config = dict(
    vocab_size=8192,
    norm_place='pre',
    norm_eps=1e-05,
    init_std_down=0.00757,
    optimizer='soap_variant',
    lr=0.00638,
    beta1=0.95,
    z_loss=1e-05,
)
Each number is 128 + 24 x the weight over the matrix's rms, rounded and kept within 0 to 255. Layers, rows and columns count from 0. Numbers have three digits each.

# down: layer 6 MLP down (transposed), 448x224, rms 0.11, rows 390-404, columns 112-167
# gate: layer 6 MLP gate, 448x224, rms 0.11, rows 391-405, columns 112-167
# up: layer 6 MLP up, 448x224, rms 0.112, rows 391-405, columns 112-167
down390:102123186099111127101125156133126070126124129091129122131119178145150077126105111127140147123142108142127095124147144114084155153144115138079083148145162159106139152129
gate391:137094139135122142120119172109159122118099126140153113099113164108083124112117127099100162142086133167132160104132106114174106186113082137136129109124135122138145123124
up391:127104128130117149181159116142133115137099154173133097120171155147121132120116127117132116061156113114100122154109125146092123098183174131153081128123103168094140134137
down391:066139101132143109133110123144082113112147116111129109161125095127073130131173132132177124126130140110146135110139144125107162149135131146140149145083112140121119148102
gate392:129109121142137143140135112137138102129098129121139145114131099103086150136128104153102157113159150133147119149156125125126137122130165118153097132085072137138091137148
up392:121171162162083127137116123105126125137139141137141128132124128139094082138089190073103148102152147112069117150150106178064125102101112085140114157154162113134139131174
down392:103113135122154119175100080099125069132114153136103109113129068167101086157121137112146132133155096148079109127138139159139134141140101145168163134129128173162092145107
gate393:130119114128104071173089115149108104068113123102133088116154155114130075123128122120120139143138088107133138063112110131104160144136135124146135128141142126157193155127
up393:144124168109178099130103136085154149115122113114149108093114111126185157148141115121136137154159138093170125112125133107141129125177106189150137115133152141096105095103
down393:134108132107095117126148161144163140118104177122083139139157137084120122115126105141157125112149108106119119157141157141129156110096111149064129120127131118155150094113
gate394:113142149125109147128100150131112134135133131123152091121123124131101094143107145149146121143131162169107139127140106126158123120095132139104148130117134091137148144133
up394:122106121129095117145122152135114141125092138070132107153121117131132123124136124121155144149112127123134108118154143143139081148151123163114130116119113150149108119118
down394:138149145149145141105117138183132134152115120163134105106078125112096129128144130095146160119109142172119148132148128102155123085111139122101158135123133117150142125102
gate395:101155119133122117114149115124123160141097121120126127124144136121149126121128122131125123119108141142131122119136143150140144115116103098142143134125141121132122127113
up395:120130100114134134198080151067116105080142133134106104168138124107134124116123165122125171112135102128136167139124140141112164177153106149091132168135136115136140114124
down395:116165109156136127121144133161157121128117110125134136110106143125137117149131123130101114104110146148106135148128138150131142126132118093117111152144146103104143121121
gate396:136115132174164085156119127135163088139130087143161145158118076108133153143137130140133139111108140144159167165120103139171137168126197143106109111106095090121112087087
up396:165182139116161148129130122136143139121124131115135157131079127129115139093118129140127122114128143143101174111106118125120140133125112083126136099109094128105175135145
down396:151127117134164146131130135149184141130139137084111090152146104098120138184135131170109128140124093140117165143165126133127111103115137111157121122163128120092099121094
gate397:166144139090150162124128125131114154154126148122092141123094170147146177131140103167128126086135130114107163156104127138125138166168093152151124093123092140155072102134
up397:181156137138123151091131117130093163136112134118106135172165118134123164134138141114113125094149093158109178160096148150088129159153096080166128138112088108118164138143
down397:145151119115118163145102152171127139117110098167106120097173130110120128167148163134129143144131107097141105162100146119126147124123135166115126143113141134099135125151
gate398:166134187121091144137165111130117115126158163137138107102132089106154085096114135177132091134121112135135154116117115140137120107166166143101123144120144135124127128089
up398:142116190115124146146160144117152114140106112123112143122137151156175112144085109121096140147155146088083143145113107140146096137118154137137113150104166130133166142125
down398:151142108129109109144145129139100116155117114120108106128126137151129100116146140140127127088118131121158117131141142111118160073145125170150152120139104098101120139115
gate399:125119135166101120153081136080087125125171137157158114129150112126153120109158122087118121144091115120108143125121111130138131093150111121090126114153102126158062122138
up399:175131156127144121135130112175166146119140155087177148129127088156109156094137127120106161092127141154145087110104101128125153156107103159106144135161123131113141124110
down399:109157086170155146108114126156127153090095164096145104142107186097113098104141118146135108114111106159142131101133135153155116105139108136144136137159164140120134111113
gate400:143132114085103106149120097160121101090124119086135148129154138073110108143158110124146113115108114083135140192173124128166138146148153119173145129159153100100113127104
up400:161107106103083117146149111146155124110144115157106135112128159102155094108155164135129135135113177139147131159137135142142071104180158145148139125149137103142152123097
down400:135169131141131115142154096139139153118114108097135112144105147145138155159078107133113093143132138146141111091101148106104151132145131130065127151117157150156154143120
gate401:172113105130050120158108133110121113127147114088137154200107100123105114179142106086133126067130123101140152116135165083134135130144116160122159158182122119130144107092
up401:159140195107205150121120120147123145133130193169126066094146137134088114116165109077124117133139096131146113145132132137106085142140131093141124097083122139170066094156
down401:165114170148122119113103062196172131122102121141116080095117124133092130141132127099124151143156153091122089113078149136108123078143136169113113099145110118135074112143
gate402:140128117128140123117141101146126131114129103107137129095100101105134143137184143147090132137172080124137139148109152138119128166118140067133135150144163086162129106174
up402:104139138117158128125150138139115125143133156098110116125134091120113102148179101113099074099088098125116154141179141113130159098147128121119130164132150125136120143105
down402:115113132130140083128123156141118116123128114113087115113093123105131138168162110160142120088142117169110118090105152189152113133137146120149118182137094104132141140123
gate403:147111097113115131162100152131118128155132101153138122120132122131121120131134077123130144126131129116109160175169165130152121150117098106126085141099138141154151106102
up403:107157133129139125100119113113135142160140116129112141076156122108144115111156119116113129151150116127080133134108146110108148126147113115115126125135087131153108094084
down403:124152139126098132121110139098098118101083081133095149099104143144142106159115154123103128155120126156171144157121149137124122130125072151163104117118113104137118118141
gate404:108144112124101134100099143142113116136113169136106142100132134118122137142127145148098121125121139138147104164134128118134107120155139146138115137093108126137119109107
up404:125150104161147150143128106091106154148117106136161099113128147113102107121181103112139129155131125124132180140141143121117147098143136156106153135114127132151142104122
down404:144139123110118107138128151161116108145118117154128151128108080160115164126125132145141141143139132097148101136174143161107182124159136123171111142137121154111139085098
gate405:083088150109121147115147106100130146139139118140091118148114116068096144191077146096090120160124130100156094141127124118155151097155111146122138074115114159148114112092
up405:124063130143142131077145148150151168145130161137109112158142119154120143113095142115145132144180098131121148095150156114096134102128108146117149160092119141191115105106